Weights of a small GPT-style language model, trained from scratch on English Wikipedia.
Size: width 224, MLP 576 SwiGLU, vocabulary 1024, 6.01M parameters.
Each number is 500 + 40 x the weight over its row's rms, rounded and kept within 0 to 999. Layers, rows and columns count from 0. Numbers have three digits each. The size before them is the row's rms in percent of the matrix's.

# layer 4 MLP down (transposed), 576x224, rms 0.0612, rows 408-428, columns 0-223
102:499519502565536507562563502522469481538429513518520442470489523528482511541457476564502543520483553536492534525486505513533397474510475434524504441583468514537508535476491502623473480548501452493433526452552485532472514447443462460545446508571525479530569452555435536522442552514470564453480532524520511489535480544419507530446530548518602566502571566525525505518463488581515518483508529433488445525502506552555480493483503530491509484544500457475538543543507506491563543545504389440441486542458506479450503492439461447464472502456426491513482498497485510546460472531573488526493530552545437443502441555524576518500455462515548498504556465513453508548488487456532555542483
095:548499458527512568540496529544419539561446507615530453465412497435505528503460508516491524447528535523501496513463515494449559511474467541502475534470495475486491507526417523507496570547517440497509544520461463483509501471473445529531502538526440493532497494518458480490592528483454485513470463532509477485501448494476444462469431537512470439448442465541494527496527485520481568509488543527480490442509571509527456531417467608498424547490513496518539496531424444442477472466512504481342484408560506433465525523511456494449467482490491569570515524451484524505523524406538456462485466490530524524525448564527536562570568464490488494521508579508479507462491498442501486509449
106:448568574481496502456488544523567508546518418463507562546430548513492477554533481492491485478493489541460400468468493524604560573491561552474469532454488529461462548452533499483483465553597502525532492509465498539523504552514583469558533550439521503558477561549537450462453435528471549484523520561546510513513425553491549514499430545536479496514456502456477518493513486465583538451444510476431495529483545543503472489523504469495542529488482527523508488570518533553517481572468583506467542487489476507605512512572488396531538451571479481504509513548539522543492511467561530478551520485495548501572495397540531480493477529508528517553547475491515492526457496535513547481524
098:482562402476459467501427495480483542439461524475581532478530511461486478536512481568494544493539508541472542579533502555481542458471510533435471445483436501458491488494475481496506509512539486472507584502508511500435472452573537439474511510413456456484472489563502450511487497518480518484539506553519518469510480530420448546534505554500507390539468449467550466561441480488494499489448499500513441630566538480434477429498459502508492539590510507509531494444496547476484590549565487541452579471504479527533505441492504469528447534515451481425500486585542527520469528543477507459490506484531573529489559490506460456532539441546480516474548407525526513493494468560463452503544
100:468492457512475486509513510478425444566544495532549554500472405559495476504498490569521501551462564540511529492555462493588474490432485534489481509474465514489546508423502503540501430536503508485512569544551451519553541448516486478556551488523507473506517406487524476504512509481440514572496468474546547405516497521414489526492550491428510479451487449506489432477499504526581521469462439473413532461523507473494424508525456477526487569457506523574474508501483524453457503572532476551381497489543546541474443459475530499506465501452533481482472510486447537428481439481466561557524495569582450547541569452486465527471508522498536455562535577539464485489576540504516525509515
099:478531494460466492490448483444575441533510498484486468494478496553523490461479498479493535441451501560543504538531422498514527483510486543465443428533511560493454508466576568474465525476521456506492475501528464480528458573488506553519539530544532493521487410475535451550445448499531512475490468536503492582455512492536520508423502523535507493484516539487441460507453551473561537512443514471533487536507531456539458447518482492524510543542477496511432458533572511436574557502484619531594503469464564484534483441588545524526543527507506488443438469529481505487502452541468425458548481461463544523522500528467572537410422456414464484552565528462462507460490444486512423511417
105:456521526462470545494545471436561459511415462467515525487549492471498471504517416491491530509438536507523503448552472497471489454498489469508487481453521474540456547438511433479507451486534496508500448502531539487525513512516519392415468529462523481444497458456403494487557468513466562478535485507604504499515495504454507525460469504502534465490524559470481525467543461490462449570477507453499541462565490545445531457455506438540507451454435533545415510523526528486475527504485470504569565399515454556496482521524551582579506484471514526428404523522544518476590523510575542559486570432498533531488550491561487557547489427502499502563485429511450543492519482484461484462452
097:561517491533482514530541551495576445540517528472485483616520508481450480497483519543533478540522565510494451472482531566577598481469506499533559451517540472502421451498473533509546526469469542574530527517508523551536513553473503558534498488551571564505444530477521527477455504517453432530472456475470497521516604439525564511535424457482543422577443490485520448521536481523514524469518516539428470502505469472524504483538530490556526494521424513494467448487493453520437557559470481513516501511463530467532471405501486420516447544467511522454495524520502489500441400462486423479469551470454522514532468551472458510536462512488501436521566542521519490514433508541484627480528
102:462500422550554486507455496485525494527517454490494408499560548507471431486522458501518586439488578497535533401444459457491529531444514456511446500521515523517415461490534417480515529498478477467558439558519493472469486451507471470457435479515447446502490490486521551489477547509516491550474500481493457517436506501541488489562512474569515557446543513455543457485522478538552509504562505570511477533500498461590521513418536444470484512494529509540562472500497471420471441483504445505510570445551467473547536560467563509492557510445549527483497523505452533516478428419423534527450523574532483491573491495510511456521555514502527511502569469564488564479495442508529493489628
109:508404470498486517599570498501544472481478479444595492496491502466420524544463529520532488526532507550535524477487557554468475480443516477567553523506485510486449563512461542510521490554490464456512424487453548563490527588433545480546464523518557485541484483464497509514471400557527459512468481517500471502507526488580534470475502436456527462507451526477533455513481454566436479396553443485422486505532552487500503519506571492457495506467447483475498544546538461556522583515567542478403441497485463462443524480507530504475512519427489423534424513548477565428491541442538497547553495491486447502544485517437431512501498512484513491527511546491538532554487483502464493416505
097:472550495488520512489496459433521545547484488445496562562543537554494515437487546417522540541519528426506541437448488485523503537525484511481514494479464479527408453463483497569483525444534540501563491473567444438500494534479500443502481471456471505488467477508514536478453514511506418479464532439528512461531569498503529506548494551500488577496545522488505536489470467451540527475560448503541484470503443559544471523578501472516452498414503480474507534526455437489499526499512429494473491501562474577492550486446499504528562477360430548460500479481528413506452530525412411518518510495441474528555475557493488628472482532538447499492464533472515570543489562456469516446474
100:531498519500432585512528547529544512547561486543553439437543560413525469599490513471437500504537522506465488514536542565461465547525517548610513511574537585461479441502433464501451547517471487376512530440503511497485496501492516492497479543546530437571544491473428495493398438500532490478525449475427458501514453500442468496548557496428482474511495519486525489479412519515464539509486456523431499492476492478476504545519533461499493430453510502477498527501524498536528495511525539561560444537494486518540465473452514490508545515548478560574447487503555536465451563559519535467523504494505546473533471557526473443476476542484482570493433449554579488494541505471553514451504
105:563521552528517503563457530488492469506482486505479461467518484482502472466541603507516477515574433482518491505497521504454474562557513566526501504495604460538479409460427447520494475473490488477509491479471549383571441500422486561464494500409475438538498545474508558511513482453481539428554568485438449506527416477527470471517508473447429499449456529472475452496427416451411537542458528530539532504474491499575450544478505481452530471495522535461548506530464453520479511484493489446497544451540580515511484499470512537541442579585477431491501501566478489455526488461424510477528478512493533501456506568530497537464499569469538503482544445448451479505513522476469492512485
106:567477531537469447489466464556507463510511538519503452493544463478508493507538441531460498510442531475437513492562541523501526548484511493505469562526562430459554584488509457509555507436540541476463476524477513446541499511579534435515522498495489454519531486476491512449487490485518511448530484550529505588567447492529481465591510533519537469523498529479577470535570463502549515453533454465523434478473557539482465556525527423475450552439535491476538480511473488549534441519411498548694537480540516482450484480527460487487507581474439487470530526519577477565545507542508456465540457553504571418463473497509543555524507539497503502531484448525545551485488526492527461464531
098:502521474486457476487471498486480517524452565504510488537466474474548494535495492565507478490497490567465454503571499490479425523448483444484550569544425532497561459523586513543545490489464546452442512453511481531547444480478511521464528487462547479458493437459541483485456443503514546474484550466497429450505505544529551437485425492425548509489545480579521514489420542487492403515566483498457531481497421558484535516533547500458439486523482528528540473426471511526520509516569486563558479532511474504460444478551434471430495536466487437549473503524550503472501405633461492494548460512527541453437513457571516430442426503480490517472510491483490540526521553594539503484478
099:497537473559480481605539453540505413554485481574549495562545501493526474445517523551478522468511517504514551523516520524515496514506570533554499461464563479568487448541569465504506497476514542472461484509540579477568545524508554555514551431534467537505532490546551533598544435479531444538533439510504473503451457416499434488484453531520554493498536542500521489435475487544425489535570507533472517567486524530506492522513477513546478510468592556418544494434414423512441478516453515507409508551481530436535520478526495481493507523476460493572572596458475419539465465485463461472482504511540489539432525541464471541513560481513508488520456470524545553506486481521520503479517
104:376546426563463455515471590466507463524461502513493510475489519532599578471471461510401495513501458534538490492527416539469506547510489519558474491498500494545519544401503517569474538512525498444528558469511433476505464525544491471483519472495486535545522502462531421466562461432482469524502461471509481539544503511454411434435494502482514550441532504488525501532538605519485492552540554493483480515510438520465500486499488493402487519539447492487495547450479577480497503492549534511497560433543522469548480456477479479500466570505503547469503434505432466487544544579515537546507530485516527559476619428532518527481514546524407482490459489522487513474483502551541549513492
097:574479516482475559466482547468566482466487503551525502502519511425447561607455468475545521484507531453468474543470474488442560512548511533517546526544546537515553516507588446525490531526506446487574446526483480570498483505441454453418545526468501508473558497496486549442471461553543464479439597460462564474484487479502555466529515453533538506448493552539533580496512538492596582464460514447475492439505456545475445538539441490491474542546432535504463484490451483547558548574499576503509481463546514459495475523551464526525502510420539488544445496524542530530476502522463423582570506503500459522481485550469510494526492521438482487512497545509460514589560527529482459474497
099:594490432474466550563545542502526527486553532478505440371462488535496529566446485509481515547450539497546452542459479561499524540478502542524480537472537527576566403474457440489458441481523563488550480490459446531412491465545417478536538530411496562531457431483537530517512581492488497512488493522490472429437530406507574399479494490498481479565488556537543472478526465516526506459555504539550551506517539458461549570501575529467508511515518505510498487466508528483556495525441429532432507443532549467508509481484510541570520450502482545477473500487526498493495536570500484522524485456507497451531474532509527509499531496485447424485527500538464471531494539511572459444472
100:523543474506559427582476445502467565589554443500591496550492519409543436526575518450494539515435510451484483532573505536475484451481521518508497576477430557467507550633591537491488508473551539510450530492497517555529558482523536520470490473496469563582554520526469501462512512441531508550454492575447544487475454490521524510513524530433457447569495508493548497475486560429580515494515500514449478521559455486501497488529439501466483542490549518489531560466461501549505507482512529494562478556475474461437464495559510487525462523449543523494552508533520517589474529498423533448467416492481463492519522537465404496463505536473524525503497528492503499454455499509462542519533
099:499513505499443533544500492470522532506507545444513477509454508469495421559499468498552470435460469531483551501537548492563461535484480490479522471493464481486479422519457462498559484531446420413547574465418417497568467450494512419526463535414544471456492440482535486493486408521462523498466488564452541511566436515452513523501457572433480506499549466513528425513537542518531528455413489464491465513431453512506492496542534570539453536461553566496468494546517517556509499514485501491560555501561482431569504511475456500416464490554465466508412521438539483485538511546535563480542415535479483523504491495406498461495473465544535460510520494520415490501503496465469486447502
# layer 4 MLP gate, 576x224, rms 0.0613, rows 409-429, columns 0-223
098:466527458449529495565567523528553482424513515484498548476482487519488500478522539516548584476507474530440564475537498420490505465502517545494451483543558464608488502547500499484539532511504490568419528483493445461528570509477552488518536486488470431526524554501522524483426391608568542441512541588518445531508483475496501551514516463564509538490470501519464488416532469456497567472542473476514482522420478464507404558526491497528500521463523496464539518512551512500507532434510529460482517480556503463482452521468518544462463493512466463503501519542524531491466617515543476536524561501496440458545550471489526555511474451471560528463487475453566460533567575468400503517454
108:499468542501556463564453452482529515495511531488536430500579428526466448466540525473531543493456416534534440513532485561442492445517566477537410541484482532578544470551558492590450531492526472549495531477524572459541496465483503503490473461516473502476496408582455440517510546520582461470474515448524539531492539521503485486563545480491518496478519471599508513463544525457490509527515522550429470576465448511444517480428531498478502477466475429548441534491512455455454530490500513467411483483462393500469447510533536513527534520533488540503544448489551576467515466474570477589482529506560509497511509537481494493467502484472464488522585510515525471437500565432505452477541
097:473455460452565555517510543512555435524405453506487451504489448519549514467476486515503530458480493515506487466449438562467492544532532513491493565541512563515534518472566470526491409504498533522477489455439505418514515597505545481473485502560527568465461522557568534466459550494502470462495514476463480506532512457520547517453485505526496497436448528505513582442474482521484493505519541499466510460506508502542482527530440497545421545499493484567466456495454468564522497441468519412486504435422433430505488521483449507507549524501506446562471507483414536449575477414513416447469548512472550510558472525501547423562510530510572472535549535433498444453408526503541512478488
104:453502457471426507479455511439381490497538532480549507470530506484513498432513482557543505503525514466435506542491456475509542467483478502460525481490465471476473482523446567512485559497501467472488501516469530543422460497543456449577529456491519545538544500533443465548531573503507496533503430496435541384494438483397454575549486543453522461475548472463412532543459548567461489529539507517482474500486508501473477464442530498533506483507467514411460520544529505435486582521588591509476466567571500480444512491538475526512485527568529515465536526557530573548452455545527568574541557495523477474524518505529511416446504493545468486483526512508520515503540503434451518454507
093:445543509442491479444511490484472596498518448516489483503499498486431483540462485435481476459507461467503509545499540465382492441415543501473533470419522502422507529546480485519513464500464573525554440518468530568514523528509540529453504493544525471560442475414497549512571563469453486459483454522521518457410447516455509545495536526449547503566510491536584544456486464490549453515492584499514541412494524456449459530470470499468496436534477449447490511519506506524538551503502532467551462515566513477564503592480471474507539519481497486463527506485515474506564481457526495505432522555413495531444550500478456435592557560512497521403544468550521497508494505523447499487549
101:441516493471527513469600443549470530529454531506460547482453482537505513508524481520490507463577557436492509488529510435543449486504497531545493459531533554475539520487512498500491543511486461487499517484445474526464431450444459404535454528529574548519529494578497558496500497508429588436479438534538489434539507459458494507515493439531542495498472526498508460480489577470511426459506498514448543399495492496496488498467502555570523407484590573505541495457543489460494446525512547500523476561499490492567476476536437503466468478506553478436455538574580497441496471467521514474492469533548462483575522487561509443512547496485533438582558556474492528526634511484493478479515
096:549512504548450570585495527533477431514493501541529444478505510454518470486498522511506521541520447557480523498442531520545547594506470566445502488505454393595484514547534471552459448513513450499478499479414544522521561435502562541474556468461527547513627487509438514450473494490585482530506468491503511535547512503526490520463535447508462512544503539493394510509443432472463469504526468471503506483520553486515557459444474461488530499555553519519462502504539465438484479477577546559501531505504538521469491505492426466505542550550535475436445528574449481584451529489546523616518525473535525511453454444521473447498488492527508561485571492568477507505501448483520508490544
105:491505507446560510480547472527533526469493473483566459539427504529495561544529500499506479494456459495571523479495493482429470473537512594514555578534497547515475508542579486433513494473506483506436501435517557530508497517507485454445440538474562485501494416534460514460466473545542561418536515508410480531413504474480483527537475533552507478543514508460473440421434498567538561524488461506469455460509461521528452471449482544502438503474519505498515555485504523496400430464416586492439521479444543461571534514476538487457556506452478495580456573509521466503557456474492476521495534460464480453569514542499505461465570460527517434517518507555519496426500496490441561508434
102:552540490528533504553521490493530458526502547441558479531509572601517508516518523522538472511483511519588503488573443521448516459493495494543497520465475508420449582443522555497481470540489558497450554519504517488508476463509556611513457468588540508521513457587476488399525446490543437546464466436466503508488557476468497538493440501476449533463489538500455549498456535582452498484499540554424461460449528551482459479463493511458463450525515562521533545518454493506434442458518515489486464573533503492459492483518529521505507512544525530474475507588529516514425449485493509535466586523517454417495530597530444517571450459467538524521481482473485554486485553513533567514436
098:477470503537480454490531471444533442539484500480535443486494426437521467423532540482481570485434516485531482441449517523507482484482540553508481529484503476532453530474555473409530555524440441499576431478502489482539502511552573501501489529483547492511561465574484488474473526472535527530505473497438485509490524554448485571505554458497546463462435511480496487483563491514497559529535496468501527369507446501563446529457508517479518509451519451518442482536583466448493500425519499470488510550459518478513428493566506526505466556529617474577449559505488534455504551467531446568500570538453468459479534495443546470507453493552480507517493496397466531511468496439550441573448
100:499516479477472525492538484391469527462467531493431532518403507432482562508577472480568495546482511406479526496510451504552503474518505548518435529479469416478506441492552477506477405456535495444486471539493487537498464502539436553464504472486516512485510403510483481535512571535451449500492533500420519485450534529540488471494442558513522487563487496464519490511392520528540515424555524388486602496465537475586527450525462495492428541513462489488509483493534435467471567462547422509465476492516541518452492547517498538518561496517534575511490460462449515432471516492517513516517476475519457513413510499504529507449514534513526483570539549484470542541562549490485571455465
102:508532516501497520538478517507465471494550595515489523441535514417491521480536546466533478510457567533565521436456384525417469525488483430492564507596508462559515446498555545527506514489542515516532470525477523519477515476480581473456441484601457490553428445511393530546485459516487434477528436502485517488463474511486490527580454498504584504421471575550523489472426469579487530505586512542485519479410557548523540468486438518527507412506435506507498490492524454486512464518514479489470526521557544524520510508477475519489471563522546524495445527580527517486457502498565498534446530437459451457449496489449470531532491479514480451509500507542505573524501439509483515470549
097:468546528529460554528478554487498469481532485499506553497481517534487539432447484569499506520547533496553545504467436457516534471492466504473535525519451532464486422479547542584522475506441473511472505529526488483456511580518476479524499492570513585481571468533480494471461476483555544508529518517465478475491555518481511550481465533569539528434418454425513457476497501539496520479539540547453531528466450494526464450518530518492439547503505536453497605532565467474558537498554462487448491581479471438505541544459404484414439463541459515480480510570428539501470485537476506557464564488414524578507519473482538470571512556509531497490503554508505518447599484480442619466500
098:551445558492414590548504478489525516527485510524504574472510523487542552432499527538522526444468450510505520455497438509528432466447519507397515504559404472471556426544516440561501497520490466464490588503467559476502431488478457467502440497508462561442470526491517501500536485548441492531477476498504539482499497531519531540524452421466476528475543500516494482436468488557537496557592470481487526416536450482456539415485533538513458485528477556510527556527504497529467565541527521492479513551513522479507493495613547450419428496483515488465421481515509532434472508557489528532450531469449510515535566542486536506443554468444452550553494574512462516515507508435536533538458
098:468496504434473497552478455520543457494498514461480485555472536568516569485528546424542438461447519513553476512533540529572489496531548459521466484545483481550518479479533477471510472463576442454475542483511575518439459483516500457542531505468544527478539530567481462448496548505447489556478463583480512528429507567488483526507445497474535487527496541554466417480529518486563511511464570448502580444498540494413578550470591531564465528525519519440472479476494486490554566486495530461451496556432496549457542505513522454555529521560536516469512489529446518554506426515535456498562542473513467481479513602546446499460499473573501536559482516488427450475448482538431424483517
108:517464431461541469538458518533472429513493522482454528495480481455477544440495445483602521501529524496545589444503523439474451507459447568588475399564458531501509475529543513487523530442469473533460531522417488472577452525497462538477555520522584465534455472506539459557460554487473535555495491526526469566516501548455484477508468485498462575434460512536508474469501575505531467514515571509463506510503443477496527448448519540505537448496502532447486417480471559479500536533547573502444468442445440456491579481467483531465501470493492507458543525489470430420477474454510536449521527449449519552494521540480467534555567481534455562435539489454501493499528526552502584536502
098:449506457504563495427524507522544453490417565479572438492527552513520528564545426567600442611482527467478438491482578487506425545495504533512579466500492459501499532483558530544481452493429495490522460516426475434466513435473508523495461526583573566501433521559476490442479510451540496509482600515488535504517455517515478525502475559473443458483458549469522556488523496515518500529504559506484473486439486509479442531487532490542479504476491499433514558457502491510551508464536503564480500460485440472490523555517538535474445515505547489507441459481471479509516476444486520477449482508463420508489461555467468477490580479490505522612532528478550566554552570528464528441488
099:528475446445532528522506571537478524540467480481464522437530557495455499468486491521471492522504526526565537482478530463420520363467508515493426525451500548540457550551467526462490403512489482516547510530527537513444527527452520469423500477543542534501522530502548469483552495501513498423514469522459535459579520444499538541530496499473477405456524566483537509415478527495486483516473521475521444483497518594490528476575388531504528514457419482513477516485476481506533551511500521523501444478530443440487532519445485550531609511518472478525505555587524504474474479477430579482499488546530528511465475461530496474522566534481440444432506505528547479512600551399474508479521
101:496490485489457526503598582444480467480426557499478558536473524519504534502546557519552494549505562521574429506473480463524486501513498453535441487476536513622476505468498485526468470476536507580475532495493494515510506436460536479571487520465538555445430491587466453539424477497491515515485435540562442490493512523482497576518506474465537506519511575601522471478437576497494424485503498519552441535497533444497542430490452522554523508537539497522487573468494547512452500499556407487501443520597523532431438457503451503475553456529485491527517524526526467452439488518532568509481582466468463494562463533503529472449531583524474485476486512519542480534486528426453500510497
096:496587513518466536542519490410467523552473503519534455452493556573406501510483518470530493440529550416485490421506460461454495513506508481435456469514481528508405500528437536513501470454488533521490556532442528506480560490453531535489457527531508429513470502525476517491462511539541564498438503468583512401493485519493532557502549464464514459525531508533493529469474499509521503561429511456457429495514520450518515495519566503483543559520531437496525443489539485565529531546523498525434512555470471511530477506464495505479492530464519480369490489570508452442518439494467437539556537473561486457394475452495499560466480525552552566602517518528511491430464466502445534470442
093:491507578487504534581513491517456409513549489521451464517544595451555556443461566441528512512511453526567525469479433517503495554504449486500434522570523485502473557501450456466417536422478509511467520480516525477520528455521465483524546517462539474537499505458557476504488552577476548486478491536496475404549538490492556473536487486543513475559562465448503539422471494579434554508427494463421507533496460441493500546529481501497449522461517464489557424476528519513465525521543530434451456479478473462528453542449515577484451509497509490503496456533445460487578484495536509520499446477570485554531535454510436460487489492551483478519490570578437437455535572454517503512550
# layer 4 MLP up, 576x224, rms 0.0614, rows 409-429, columns 0-223
093:516530475551544597508497591483500490541573528571470484494519457495630486494504505519504469497533563478475482529523535491448505448480499495452460541512451478478386515523529514516507566528439505507513514516512485491431464440524472584537457441523460535529547532556455459487434559519515572515513499429521538457514549505541428463578443511467543483511450482486538439524543529522464448569501497466493548488501510490514496475488480479499566567459493500478539548470438498556496545533449451588488556472450491542528463498448471444458482480492453446475485541507581511446424452506398475536478456532511553486504489583464488492509509534481442474542512491491522455419578459501494529510466
108:455499502480557509486447543514510516486549474438473505458441462514470524564513510428442484523570515483478449519432466525559498474549529443541502463466498484497544516409482539556387533569473514586537548417541495501473450557517486451486528464486481461539464449544485532546538537537480451451526452528587515521472516502483486507507500530537459509442527522542443426532497524514553509495518540518489418501476513519484537477521471377499566510494484431436452452521485539458413506430506457467536494513444457540531488469503412489559525449500532483515508476518553482469484496544494512529460491463511523503469446405451515542443476462451482515436581460526445456454518563491500441534459
097:507522471503465458463435521477494570527495488541501482523538507563454498531527466466571502480531486515452474534517505456457572482486460451472450493490517493492469416512575524514507504575525476513502496467498473432547508448484446536457434541413550539485489544527516450566545520500559489411518474521564525468539502510464498445504571506527481467497478536459496425569452459464471564447520525541513473549550482517550571520458563469529487521494561494547474421480504547483579575464536569559517571496488455505537452468568459495547508449504529552479569501543458548508544447492472442489489448549600536427465571394542511480463551502490461478511486514546474482535506551490463473521453
100:464414500464545490488610491528487555468530540540521484454525507550586544503493529437542518518498501498542500543497524571482569560469450546450527451517519527446566542514511449575455478454443569411544511466478610521478479506468481538554446568466481510453525469474452511479487474523527506481540546526530474569478444460559483405553448448491509475491568513549492498459478524457572555551501433513486503524476494491511520504490515515548482471579492498496503514464468531491509433462553536535483502508493577547444506509499563434520470568489539434548468484506439429513533438506524522509482516501513478528468546440543414468496530528410509486497578459568496459496448520518491529528498
096:528544453538512423528557507404556509454546559508454433515510465520473459464454495409480558529501502422499504550467526441510527499551474536533576557504533491519515506534453537529478498543469485513510515465434484551475513480497466492524457564478542465559554510523534513545504479514504602464549404512560490475548490509482519469539439576483496506469458421536471435455527507541437427450487485435535491531467513505507487555557501437485450453383480459523507504475486492531434481466496462460537434523470519446472518522465479473470466506461488508444502558459569446445505446459496555516521463538482503442480554530562479425534492477559528450463484468457562591482467530486523541474523
103:529489462500429533533477533465514514576468491448539472518443512513460474405517452548535501526491532539531550455480528495522506524540500537471570489512515462459430563461528483586547470519463426518521448484541436464444471502495474527532499467466461496526588505518518495533465574491443489540512523541465455453451530533472464563515448512524426424446439477482486507535415543559526470444481528541464539471520491439524497498508506486480548489455513582502552460433476452575450519485534502568520554439458507453519474486522506509497503510470559567490470495455387439569511589451593531527525468511538495464478479524481441453529520523477503550394566552501508479520541482507492476541477
097:493560564572519470488497554453453508549439426541543466479514521520508538549569507387545545538515578498449429496533565448516483501475504470563523517551483467518496511547486538478497469486521532551541555528542524541506459523522460507469421495473532502474521493460466508536414491583517522476506502531487524459495406491472478493510520511466494503489439552510490575502505518434531512533503556477544460505509468480487505486467447518478609461577483439475525553450594521521514466477549571490452508438502522531542445569530413519491470555436452406462519412480539479540505500504511542466455468543480555530500490492565444497487538547467552463477546418457497531482446533489453503535475
101:494497524501570542484515475523510475542481574441502473484472464509499513483466462556517556571440451423486554487527451558497438578440494538557522549448531542501511409445544520542443564481491412444467524499464470538475513526529502557473492498521514499415514402439477474594506529487466428528485484480411457425489478551510523564481474473446469415384495465510580572493529466493479489498564515520490499458490511506531578470533495497531447437474523472547450481584482468458470536481524495535477498469550468468500531484474461496522492530557521493535490517532535476526479554487472506423485439488486445477537532480456488450486440536521485447497492469502425483510535512422487542494567
105:477438460441525509522542508501494506533464503489497471604490539482462467511508483527550506494539494526455553532570434542529569524484557542460538499494458488548518533531482473423475530400552527537505543468440511470440530566467473504463480583545512523482450453547471508479499468529521475442527516469492501537481536494493493470379461429472541550523512553494484451447444543560525469533485598599446505555501510456486518598516548564475555501520473460476488497476451540496533477491496481511492520478466508514515501457441428516488588476464423430493554526434510490458540501423452479429512497533538460491517509543513537458531583454523470512576532413479536478476478530437510521479495
097:553488474494559534494489484487512516482448436523420449501479416580436506430492444533431491499531530475532566506501408532546451486474483453468513551401532425502486487525509456548401515528513500475501474525519565421497448479537515489489597506510450524486531481486517518473491524544525468581460426464494521475516569463505457596515518442541524489512552503466488537458468503450465506532523503515491446422476485541518499496520500462441459509502552517516467478503512515451498507483534517438525499495505450470520422538514516513547545436493425434446516539500479458535460546545516505513585394496473460517489442514487565489431519506491475513418481505380446478565457470527500493508459
099:459437534468439564475425488441504522514565507437464497483572497496508524488464612469493471443490442533458514445491420520559407490498468509533544478583471541524489471513538456461425475482500494511495485489438503489484577478532507487491553520470415531544587494448460460576521421494454478493535568449516549555497529444492479470554533552511572541531506545566528543528549555479504428493513441419536560493457484537523491507511497493496521494476482515487537518472476475453484454405488501520570463527477517505436545486537514503540480468492437544465460529544431493530480568536483449567429497465539532571489445532496544499531500470568507535471465502470523527581504492501487491559479
108:525486510520457422396522468482443492479541492463515482505495530536495501453458577476407486517470522461451517508552454501506529544602520472528466484472535465505481548448549479568460491576594519495554470505554503484481493517427518484522539488523535497584560604506486528508497463564499488505592473561482482425550450495463524449466438550484474555458552477510467538500532581458499518469432498543576468514517529484496483465461489480520497486511481522474491499544466523408452539495440505517482556502469559555553472444548520519530449490468448597491499501475499559511556437529479476461467495529538441543503444518441517523434481514512495546549567442446460409477485462478482495485488
106:535479509509444467540448458500477488515491496470496485553531553508432455493449496514507401462545565536502522512513431463548563572479509522435593493461562525430525523523506504574535495567514526471498481565535483504515474524495497533577434533464520452523519448517536485542435488509497515508526548470497470524551523488486571454469493505530534543513540483482430510492468512498549462536545554497534468480487474501505533524503453451489442442463586476572619577503452556491473418521503442505608467497507501515437477588510513544526515483486497560484467491504452442482513589522485461535454485420498571465564543537506542478533485534529516425465444585498497484541470514474569521468519
096:545466506482477473453497523366498561535433521469563502471550475495499465448515529509483555587509548485509446479529517473565458479505411481509513526525454452504439553528572526536470496499458557513526497474491526400446554428467577534494468497503484552470492541569477483528498518537544499518517455467508469527496474510505483563531482517559433467494430532476500533528515499558517427452509489519462495537508511461511453542450537481569536547448531480495448507482540506501459500513551496555517486626475466461483480489406504534588554523555569508467538420494504521442552523504561532576493555480444467490476546555498528524478488559525508524584480489495537526560442435517485529506553
098:468494484471509493439486437490477491520439533489544481386527528479506500520464573526485517514445491496477506467419558454537477506456431548579487554533548495512426500488555578520547535559435520516464412434556476503486470466469410528549464460507507460496524492527490559532481523529499501498393552492536568503538508493535536529600529553470516555529509522546517521484541575467497484456431529536470499499476561553510443456444524604539466510477607487502468505495421519501483463516502436464520496487477549560474472501427496525482551554442503459498471476488514538528516500424493501507558406540487490506522561492525468546483482480479420496513507521515497615497491475505510503525540
104:490502514511493527480530425484542520465522473504507452483541585468499532534455519473486478500443453491423529477446483543504542440438504527485476448587478496439526436611486428482461494559470520428461484497485525500519474461532515535460454483536473443586486591482524537485544465569487482507527451463525446520477530453488590443485406440478558514423552560548532484442472540481485518461538559555514515545506482509546506528557456488491510471499529490467478459467498463512586479478570529490481505517365551530503459450534519474514544446512461463454467497540474545586507470512531532520475546557525509510487440515525510407470457514537561419516546512489517472531479465474509556496521
094:460511559509487520515456437508479463469470534478520515461486493428480525468496529448465493506446516495472498486528491492478475494519513557490510465579525509528490561635492500555528452470518546506562437478576492406477469515510482504554501561542547450461539514436506538538520462468507505536537475499489496594484559506547504541470442474506465550477459500431465549489492617441552496517459486455545518507538570502562535554528432584498489470439511466524468520429514544492506491448397564580448442528541453525509464416493435520524493514559465480498488560493600476449519511538509462498573491548532524498478478538536527498510481470537499443432509464438537469478508416530500473506522
103:529576466534507521438508495485513495452461532554527540504456509477517513602542600509570443522527420493468502479528502478558466495537572480541503489496466520528453525464480583505410547423471589514475460504508487550481516535562507492473546539562475452422481507519443507482529496463500542510516461549505496519500520511418552522531449510527550476576516455544432515481471493503438512515530560522489497525565494512527516452489491546551516521479537533482573502513571540494498529463534456487481499604535497503440457522425577481451461499477471553466412442519513486526525478560463509481448452492457518573497525536541574513510405490469492538540456539519603518457460474448539532524478
100:430541552520501513549505506511485459438532523453509566501586565503491515467433423517541503500509429461523451505488538533448511487558493471537501493466537470509550478536454522498590556522481459517561517529462525472526474489509440526458549460433487502459549466480457526525478487443518545486487498492472483496451422500587486511454544448548533490477448460403509525498588524427566492545561555467577514476452514518462540552486542444594442441525477545542450505498519441457516537486474471510546485539513519503499512501435502546557432458483548557487468555517492465470474517499527550504529541510455480536487475472609513507499578470560533491473477545529536529550603468549510439499449
098:549527443519521529580475464532493451500563509498499553530492508484561498446426510548482473537536523455572527537510566543442464457501548549493493446532447544501573450500484557492526505555541524527477449467479496564483534464507597499497507457556439431524537569397564483535566510528496575534463458433446506458466486511479505546526492477468518461520498517499526531432444513492518491512477521526480439566474561531473434498490401514526498410504433548479534501495506491485545516546565459532504401483577555505469493447510504547472570477471483494504479475479463529411468424492501497517486517524503531509505506523445546500513482434447448539577512464484463469412514451498523538555533
096:508478526472452517481550450594586523540532489490446481465513496479538488510475542474480497495504421460482456494469483484440578509536519579514454490419528499520489434457579501564502460506540422498475456561584463526495437482487528451483420522479575521477465409548495468467508493554423424532493569487510492516539479455469482443525503509516553525450501476591490440483488461468516533474501577463498460517431393492518484537493498463507527528407446511507491513544462502498483527511466500425588453427530506496498482461469514585526514516508454529554526524496528515532442522446444451501472475500510594500514544507463492421497548529479489482483497461510522415485498588454516481482515